Part of a small language model's weights: 12 layers.
Each number is 500 + 25 x the weight over its row's rms, rounded and kept within 0 to 999. Layers, rows and columns count from 0. Numbers have three digits each. The size before them is the row's rms in percent of the matrix's.

# up: layer 8 MLP up, 1024x512, rms 0.14, rows 879-895, columns 256-383
# down: layer 8 MLP down (transposed), 1024x512, rms 0.132, rows 879-894, columns 256-383
# gate: layer 8 MLP gate, 1024x512, rms 0.13, rows 880-895, columns 256-383
up879 100:537479510552510518518528459553511481478516495539506511499540490496498509507487460509492495493490502515519509478575513550476501502477474492424513535545504508520529484481493538532496495489534511504502505507490487491540522497509562512557514487478483534496518482508511537512529506472492516512533477503477525470511510489452520487508517496524497549526495492553525489525471504525538535522503
down879 089:526480540515515458481507511541506440505480504500513490521496507445510465490516467531488492516510466487512506554528530509535517553514508501463461531474529488493481535485454472505505543503508505511495478501490527514526504504457533505527467536505507509520468466496488500528484495523470503524488505466464486513516492497489453495520492504508519529475512546516469507500487487513486480541455
gate880 103:488502513506489491499504521538526468563495524510528476476522498535486470509474492506528495502521506552487454514499524429482457558447492461503496479526539499490489471473520484518489479499504500539533477509534462479525496481470471449500506497507513507466530501544515479481457489510496466507569502508511491520523521524456510520471493557520511494463525504427487489509509487509474489495496
up880 106:519497500531509508514505490487498501512473497427525496494475534465479502489477486510475446466496477466424451488454495530571471490519480459483495580508498507500494468476488509511526464529489452499502562473496568523506493514483537514520515481490465507515512540476526478464487491515441503528471510532513474531496509494479531521531483537501510545488506492461490520485522529475479523548455
down880 107:563471452502447484488474567486519460510521477496495520470484515500484488524503466539508495495484467509466489465457484499516480518502485520455518544506450497498470517501485487436507451489511500477490540507469558547511535484489519494484469505532534491524490566453494529468491509503528507440504477514466497514493492479480505481537547498510528524485545502514538478468501507452448489512487
gate881 107:515504445529499534487490494509537497510517476502477467492486440502458524508518522476483502447470541534505449551514473465479494503478516477487513510531507504499487472494529492503554507525527534510502489510530539469537494434519454462522510494493465509495473467473527511490491526511505459557508541457513507522527473499489483526557463497498502490482545531521493473496498549527523524527486
up881 108:473518494516486495517505489501518495529514499489500490482561473506530492502467515517511478461503485513513509502482544508512509551467533512488474510530460478539461465492491499564485533447461459494511493505510518442506478511486528523503534512487536528510513468451482527534539507513498489463445501555499460472496561510557529518509529476483495508493510506502497444461529507493507512513500
down881 097:493543480497443500531500475518507521496516488516529517484469488486541461542520496477514499510465511489471512506506518489523495502481505538489529493464515520491498472507492508451485470479487472472517477515479480511490533464517531477508515519489564527485573488484496473512506477465486484496484480470485484518500526475488513477495537490496494478516483499499498479491494461460475481476491
gate882 086:518521511483485508460484516529591523473511472450466498539482478496490550540491455470464500508462496510528519485476486494475530514464488496487488525477490530509451499493496471494530434489490482522506504481492462495494467475530496544532488500517526511502489516447466488508517472489466494454502520536507461517505457512524508465550497491511465502520478521489481493489543483511430482463516
up882 089:529442527480509524506519506481555499524488546514514507502499527514474491497493503524489511525460480503523516507518476557527527521451491455520499509494516474451495475470471494509497571513483480485526511536491482523513499549469502457572515487463528533556569482471557505538516495522520522504530576457503452485504522535491500499505493499508538523524513460519523463521498508508521518548538
down882 090:471495489509491531481469521532469482527490470513494475488492482527460488532500492521487505444505512510530518494536514552482513462470495486538500474499464500491496531481508493475543548472478457470522481513523551510534535493461522507499528497462512513456506472489482541478472484472431518508515484466478464524503491495465482481497531495516530490525562485480470475530512475451484472463514
gate883 116:463473502512498488512509540507468475479508501483468541501524518536451451533473511486496439477488460484451489440483511487543478510494521498515535472503494538471490483498483497501478503478495541514505486505472484484520512515460445495461473517469506488548456483488513496464473547491549543464507479494507494502528524497509470511510473470491502481496483500499517492489490518473498521486527
up883 107:490458480462494505508483516448495483511489480496470482491497505500480526487526511494475481497487494526468483493534497500471477511519486461550518507533536478526487507487462499505507467434509489485485547484532492484512486536480509525480490532488522519490484519471483500503535510488498484514512510489508488525473503498500517480476506525510514546535460492502477546487526503493525497543458
down883 090:484498551517503492470489509561498496451541514473515502475499513466535461510506459534507492472516526497533521507537522487523471494488498490481505470461508498505538510476489490518489504517495454470489477526490499516486584461474492476528486498528496519492541481464475500494510494471506475486489469500497515467484495457485512469515463488522516491473483487505443482501512489497484511452502
gate884 104:522500512533471502500511485506491528495475486473518526526507516451477517513535521542485526486483567520491499510480456481495536507486491524470461468502457503478462533468514486517504510488457511504515537483499509478513527479494546454468527529483481510542491506440503488513489546542466492486520501477528498484514529521461513489528520494524467473490499474487495513466512453505540480507522
up884 101:450515503490551496485505504499504505503528487551525471514505532511511484468463558512532497503532426469481502524454549534513489465505499501482516512491493537539499486515520507493529483491546493520469523531504521524554507491514471501495463514519462501507493529531477475528525484472508499530471529519471486502536495535502423572493489474493519500483450464469477469526506503475517501479479
down884 105:489515509509531491519496529508524501489510496518506471549512538481547511492481547510515493520522494486490513529494518476522455517434512479498538490470496507507537554477496521477474466508481466475504517542514512487505500508452452528502499487478488454513486545485536500511543472514515510539464502486463472510505493448521448552534530448501518495459473511515494501527517540494525495504465
gate885 101:536464478475503429482508465477519510517449498486546518519521510530507533480506505507524531462523483497497492516502496468506534510492534468520472527500502523511466480503506470496544468530511468515520507513511522496496559477487456506477535476474449489474495532447526493491528489537449519499519511526497470493517473502488513489498497547502573505482509492461458528528458512493482470508502
up885 095:518516511559532448497536538528504561504470511486537501491476526479494508486495481480530510487509493519476486479490513490466454563509471480528500488511501537538530486505532483533525499482471481494530491507512571493473527523484453502531505515489475489503462495478545478489526517457483494499531465503460469508503472496531491467452537513429559493511503465472548468464495498537517481477552
down885 102:524529583495489497485500475446459542514515520506497493526494502471458505467491507527475482500496517528475511516448503494507453511483496492491500499498458550487517498526546496508475537547502491492520497544495498459520495473484540479516505483480551507519490475520457528517511468524523525482531507518478524480501543499503531511496464485496518520478498503498482515512563481503476473468468
gate886 105:496484514494546538545495497489457505494472500484523484510522498521497491489454502509470497484488478503500505516493512503520575505496492489490469464537427480458488506466510490525497540495503486475513481494459514452466525497513497496517514512474484502481500468543526470485505516527486502497534547534464512515436472477521498486492532490468490508454463494488483525485469509524526503547488
up886 100:444503536516501510519453509480528485477514496539502513506492517542510522492463470535455519497480505460463529548482482537474547498522506523543519475459471505503507500508486577502464528497489493495511494495511478455518474487481470485505516518470510500494504466496463499534479468486451459503534482494523500502522494499422508500539484493533497493493504478515470543491480522542499505513521
down886 103:481496464506484516479484479500505507510524481484476556432490445510553522457533490472464587509510522512522520500493506506514509485536499545555502483520479530507516496439487481556495519487481500524475456527505447504479470486487537533503519478493505520468541480514529476466515498509511477508481513503481493517537497500491487497478474467503485508514484519466486491491503507503503490491479
gate887 089:504486515453512523517461503463486518515469502469511479504531492512522511536512497513476508509472504498494492500508509526480524533511494499494510525536524497509479513497528477484525467531470574495503478535474468544523556488503484526505544501514488452510478499469524509447481530510519538526487553501493504460469525513522462500495460470485556469481499529498473483538547496499525550465531
up887 091:504519501512480569545499514557512513481464505524519488540477507507494478545511499448524506527487516489507519548486510509467498488528486483503498458475480532507451504490515508507525532476553523474524478503521493515458526510499495457550526478475495538487486490505533506522483512542516515450518510481495515504468547471462504485515489502505491480490532483476443470495488509509482473487493
down887 089:482546485458519496487520519460508459541507475523473481533502505488491515481511515514545489450556490498526496494526464483502490491512557523530484519519518473496501498489497515505503521471500503499496505475477482450530497486468514476494463483508507470479506523504495522495508515481504518516523482544518499477492454512538490507457485462494521524466516495477466551509481518477530550501545
gate888 100:497543512480491485516530516474490489528526467504471515490513481499507488454468467539498494498511523578479514516494484461491541484517488453499491480507502523504459512545520502552493522518513504521518524466488519481498515482481482477520555446482504525495467478467479487502484525503526509514581469478542543516502505484523492473506510509524508536506485498509485473495466521486525525494483
up888 105:517492521529486511528517520511517480496501507508505512484534495460486471470461528475521457464482476481474485464470533545500546498521512481458472540524475504488484457453499505486459512527544500507472495487469510491465448489518501526496517491474512507539470544488516536440455539481500524480488472559520546463509499515481487533523512472512529507489498494459511523487513505492462507501498
down888 105:515494478511495490510527543501477507525441519499509484459548481508494479471495480506509528506518534524475472480492534529465491460531487504492515466471517455493497480467556552500465461485449565488463466540484519487450517518515500502470508464491467510506469495484507504529504504540519533493516487513528466506507528514474485488524510512500524468487475475572514519508465491483531467478484
gate889 090:507481487476521522486463525525504486487532497499502497514476463489481504526503494470547510479517543510509504437532551517518506510454485512562505447503492443505465499467520472472469543502543451513484498506513499511531546493469524492506469491515516539527501462458479492518550512498507449484505479512503493504479503528485516540433524541489500534525493514495493470478511469505474516472514
up889 090:509483489446479498516472485540497574465504519495555486479513504486521536531461508484484479533447530493503465484500528567537537524486485467492474534525506515488519555541495506523476458486483496471538481467499487522556524522487472535469502476506501481463526481480508493486521521507531519458485509516495475537520475509517496509524491505525432467478468517498493482486481524528501542508519
down889 089:518495533502542516470480508491472527511450483464496521498581458508507532484504445514496505490488464445507469525472519494473522526503491476482491498519468546450458487512474497529462500515424521519471471516504503536523502524578443564445490486538468507511512479499521507481506498495471492475460445490517536475495462492520514489510494527509515456489487486461464508511520493465453502468513
gate890 094:540514519507472530537456530532475537507510507508488464499507466518474513543540462519522493492494530496474494507519530486491465535488554494534528509476518456536488511494502553492526440552493481527547496482508512460518507504501538503469502489515509500493530509516431534520475487493525520511467499478514506500527567478474481483489501516482449528465469497464480502536511491480466513497490
up890 099:508525486501505484461478489464466502480457492487495498502520514499514519509542485524541487521515509539493499504531465554508543488487516517493466561526520505503484525538492499499546455490518476514496517463501465464487522525541495492518532489493431469474514520469507491484529500484520487518499456478485510568467519530518520527470497499562516546519481518508463574515511490509468521519517
down890 105:450513488486465532496478522500549499486458485493500512488559500485495523458466500474471515443519510535520541474495523502497515512508478564517520505505518515504504507489505518488504535493506520520490481503474487507555474517467482482516511499468541480476498484488527499485489490492534496515468533499479505509495486504508521487462481543509515496515471539502483495490506524479485503515471
gate891 097:498516448513535466453512521485514523512465504539504527512522512474492486554488515453506528517465519515509534477546510523484488482528464529490513501488510518503504505501501504514489495547491495516485491502543511481437506478522431508456525496481450454484517491510501465505495540453500488540581501497484497503535506497496480543526498472477510546524502444507493510473484479505468544545530
up891 093:512463499507527507506520516473563490520469492478509502495481500510467490496482532536496516509484506528516471488510450526443502485506455534521538524491503522453496472469520457529506514564497506452474456501472521465504451507522499525491485534519483501523535529479514500537491534494494495517551550467534467474493539428544490542500501508506498493477517482537504510454506497536500499483481
down891 107:519519512479507475490531512542502502494488501477499494491534471489484493480506474478498537512471483506503498509496485502449497488520471524504526520496524497486499505506502499528482542528504465528505477496511526538508479474515507509523509504463519499554530494518505503521507481500511492492526522482481549448524478452497492543524518503509510520468517459519480525495536477513498471531473
gate892 108:509503457515497519450486546463496537544492507519512457495509496511466496518481534544498471491467501495546517483516472529500504521500498517492486482485463491517501567533505481505484524498505475490478480517541531456552492499506472465494510531485464520478469471498482492530522470527557506476473485477534506481558490532534492517503530549511544505515511478502518535507535517481531497482482
up892 095:460499548435462516520505542492550499524490483462520497517503504463500490533440476467521481459531516484533499482490483500493431482505513467509498520503469520448517474480506539527479522479504521452481534491444487461482498466483491516468471471480478476505525496556501487476509442501502481496489494461525526490498508483497539471471483486482520495453558520519496489537559495509527478518506
down892 095:471500493504526451499526507498560467501486444493510473534501506571439522503495491504458468536512515483537533488497504530484515545514495501483535480496505496520477518476526497486449594492511482503453481520491489503494486492516494511497482549523469555515462490565553521514460539517466508525475522517509498506499525467473529441471491527471499475509490481493499465524484493485535487481475
gate893 098:507495441528530498534541482512498523512502515513516476482479470498563499483521515508465503500464485427484490503476501579461455477522520496493512499510513527514536496498485522535521511446454521498490515447453518493518465468474501479517516493511540516487514484500522489516466490505503528516482523496539480476491521502525519485506492516523542478491533513531483518465477541450515508508515
up893 103:465485474497510486498496518514478510497531458496544524499470530520522500467519543473499516449517501507490503480465520496468481462492501481476525459506485549511472511477486501531484469555502460532476520477522505501528499512523526489517450485505470523472456540494506469494536493466535510532490568551474505489494549515523507500524499526526520507524506461501494552500500511483532497505446
down893 101:499517517531503489465519510538520572508456513493524499449504486485486446443508543477521490535497480502514519504499466487487514506464518495475495496511494523506453458501512521470481533497492485541495491493508462459539509493476494451490478508459504485500480531485548521513503515534499535470481485470497518512510530472541510488496536473506501516435531470506503452504476512476461466537512
gate894 101:507510449503481496534559536488471479524515491549474496494494493502497501472513461480489532536508521547517514519494528510543471499488482500506547493455463548486500518464470494474480498561484513484465472471547509487512557497446520511492513443493492484502501467537522519491515492496502493499470521496505482469534470497498498475520538462483540517529493487499526492500551532521524520478493
up894 101:507522495547493534468519489459522533500496494476474492496521552487481504492505495477461482533482541502520517450507492549459500467470534507481524549507485503466520507510475510490495556524476492495500487504466544482443502508499486448476528506487495492520452508538548464472513484480511518448466489506485524442492512501519499485529513492514513470480491504499489477504484491502489523470531
down894 102:500496533518444505520514511487482507489488500492496521516501504482475497468466503491486517492501543530514476528464514531525477508523519500534505522512522461531531521524475494493549487465442529537490510523476501468480502511516439482491453494485486495517493483512447466516465492479473503489480488494501545464500534509530513471499480508453468515535438516495437541506497507508498515481456
gate895 102:509516483489493514474523492492520517534500526513494498537484484522446462533479469519559493498493518481489449528521499548491445457464516544499513487510498507485522508459488526494470505523477489534472510544507490508519513516487481478469505493514500503495500489522509533506462482499486512510513479550567486494544536526522536474474537493439525504530477471473540485558469493523497496525531
up895 107:482463493473556523445462485509498528526484514512516506521501533492486508523481510474484528501458498497487535487421491504445504483480481535496521513485498498490487557482469546496494527525488486463494478542549511475512496523479475463502485527503479484474506535477513469484453483503476512520540513514487490495507513520509548498496490474527506462475435500528491478503462492522455531460517